Part of a small language model's weights: 15 layers.
Each number is 128 + 24 x the weight over the matrix's rms, rounded and kept within 0 to 255. Layers, rows and columns count from 0. Numbers have three digits each.

# q: layer 2 attention query, 512x256, rms 0.0794, rows 0-3,64-67, columns 0-255
# k: layer 2 attention key, 256x256, rms 0.084, rows 0-2, columns 0-255
q0:107093155183087140108141163135127111123084055152134086107104084104131085129112125123144144131126102105132150096135099156118108124116137135146150149125090133136108166147129202146147133096124127134152113114163120143163117123129132079126112101100139112100148113129138123116214126151159085152154108144146107120101117120159165148131130119112114153097116139132116098088148172163174162102142112119097134095105129099110153108181122123158089120171129131118129135183102102116084146143115158133107116091151111118130181128112154057108148116146149157144141153071067151120148125130162126109124153086112122157066129140106075132130128109161121113165116090150154147099144175169143104102137118133139102133116072091114144102096125098139094147167145052098130111148125117214145127138124127
q64:124133142142142126119132152156153132086135145112134135155134107136137132155115126073117152123077116124150109113114133119106142125164109107132137148150124122167133133096135142142127110141127123129143119125131176112148106143168149126113132142145147179118134130149136132131114141123144120149126132097123106103127155150172094100112138126128093125142140122104133112152109148157125121122140129132127123124108113145118138149163131142139125121169132118145116135111142116122120110138121105106114146104169136142110135129137151124106110134165148132135127137106145125139124129131159119158117094121134138087122153125126126137108096170110126148120131115137133139132129140120117145141110114138145119105130106152116177133132134146135112096147125135139151075173097137138141092144098129
k0:134142158172144099086067133133121132141109102131174131145149096098153076184163108170117106116161072109148143118161121142128141118131156101124175150077115154081121153177123121143174112130124087137132141160113114152132134095153089137183140145121090103071161110127118107140128109139135147078153115136155126149149110179137147126108101078086086143134132085122104126117141124144164123127106098144123131132124090118134163140107135128184123141143129159081101134169117125125152147153121114142134126114149071160107155108146146112125132125110084141114142113098112140127130138137158156108109114134138127165102136106135113103146144127153127145124149103118116143113132101101129096110145113115114160145120164139130121160117139089138149132146108123088088087128139106121134131119134163
q1:163116149101150128143116136128170112095092127175126144090121076150146073171122121119146121160121106085152161121136145142145102129112142122120138166146094144141157109154123153157154144116136108121158137120136131133146107138126140107121111153112120125126173132072168134147180126136139100139157163099142105099127109092136093125138132097117102188112158135131113130126138136167150127086130090131140131120096131108096147137148121126130116149128114107121131099170152146140101164151114148156103089090105136109143155145139130097156194118140138129150120097064098126112123151098139104124110118117067133106106139145113124163141088132150098128132127104158134159117177158136135116115145118125120110152098116114166134130085152095163112131176136087106124082127147118149107141140125125
q65:127162130110103147157142117140132131154111099124160115149119129096139152109152149120146131122093108084110156155131116137127106107134140143094112141131134146124109139117128161142122128147112069103103125147132164093138135119159128129173115139161155153163118104174130142114099112101116170145126132136176114149149147115144096116131134101109128128090099135110128115122121160138128146120150083131157126112124112171102143100134103103138147146137114144134150124143157151125143100097116114149102150125142143109153154115099139127153159140190123156126141142091134101124107078139149107127130114130116116124124126161142124129147131138138128123180151108160123151099126148093159130144089109143129155165152156149114152111120167118113144117167140155115125137153089132125145117116143151
k1:139133125164120132143127117125076102120103164112121130160106139166122162126142112104094111166098108121112125085156099120136161123121121109121140108130134095109158137126135135120122098124107151108124142136106108144159135150172133113151138133131121155131074107121109122152078142195120100101069127105163099115169099161120145162123173133118126125161118122144134153120131115148115134147109125129130139173140110129094092142114150127135127115114105141106111162112163115148112132159144139122097112129133094143131126132129110126111094119113111161105130135179162128120120142112109161131148144123134099083148135106078094122096096164126140116118143137102146118113133131132132123133134121128119111115126124154100066162130134139104109094151153151154139142102144154104167154131108127
q2:168080103098143149142149110118166170129132116125090148155096148167110105076111137120144117137106085137121075149158121091142153088126122167135103110122134096170136121108138119143163129145151144146125142109107166119183138119169094161140125118142141161144134105088115124116045141134148136134115147139112151088156133095111131086126128135152111113103100109131166148113114126161127127168156114106149160098103100089150143115141114138160133130138141129136122099143088186154116114141121130107130140113140171119140113098125101132134116168066157127109131153111124155123145105123154129137124103124114133109139164130155111195140135131145118154070127105164130089130090127095144125122136156107162130138149103147089140125143099160094122120148109147126134154100149136080133179148144100
q66:110118073135135103103146128070130130172138084099051103138106139114134150098130117165140096137111102105139126133097112129140157154113170142161120139160116122052163142182145130133127174091132144130122092102142098087119110079118107142131135082141109126137135101165134134164078094133153098124124099159162073164128147141122113107151109114136157154082137105133119135074142155112113148105120109154165156080152050105115082172085120123107165070137094162165144119160148156101135157129116127134129141162084144150130148117109112136140113138107125126126158143118116127141133121168101130132124084140132097136158192112108096120126100109163099110156108112122131170174140098110117135140169112120150122162146137142151117178155131126122077170118143149105118150154143089124171115109155153
k2:082110140128068169121141158140134105120122135154122111126092153141154111115111151098148128103138128101119106108159131138111135139142110125095149132151137113122121112081108138117085156127103150125114152143114114138137039150119150122091166107132174162101137135139139098148162166114065139115112117097127131129138122106133118158150119118113131119164133126123117092089097113111075145123122115128104131078089149135115134115127145104130140154094148143113131148123125174134117115101130110103099126132136094122119124166145116090126126107198132138146168149133141101128120123081139135082099153134141145088134139111106149158123139116127146113140098148147122128147118162152143114109106106187103128123126107104118136122152128142141140144101142113187140162066109113140192087129139093
q3:126106134124130127153105097108122158134155126106130152134136140148125175102176155126127114120126125176132102152149137104106172140146151176112121126113133092100130150082120095105085117133134143171114125129110167103138105089124088098133119152117120164157118137129111134130076153127115153143124140143095167139135144122116181128131154154148142107125121099154105144123107158110109103184127172121144124112171122124175150133098103149089125144144121167124118126066088124151166125168153082130111151137098143165124094127125142155100121155113157108116155158135128145159116135106128156162134131084145133127162121094116156139151155136092129144129115146124144095122071070085109143145142128132142131121177116127138098106162088169080154116090121202134150136114089136132109132143120128
q67:124171108155077082112144128112112146130152101132160112096120154135081115149144120134165139135142099137108087096125165136121141122124154165150146161139077124111129132079083112128140130127082215123149076066101089156090156123118122129107166121101094094125127115105125128125138108143121100119140110119122161115147062148134171117085113099142109136111102153153088143097118132129098089142085129126138136089119120086176120112096156174126082110076145179110104100129146127164119132137144142140148127147136159151127129134132123125134102124110138078095104167142121119089157104118148163148150156120144114115158153119078131130150104131129134120118115131115121116130112117125132152118156128120130099112079093113164062105141130149125141128107120133116107139115170161135116155154144148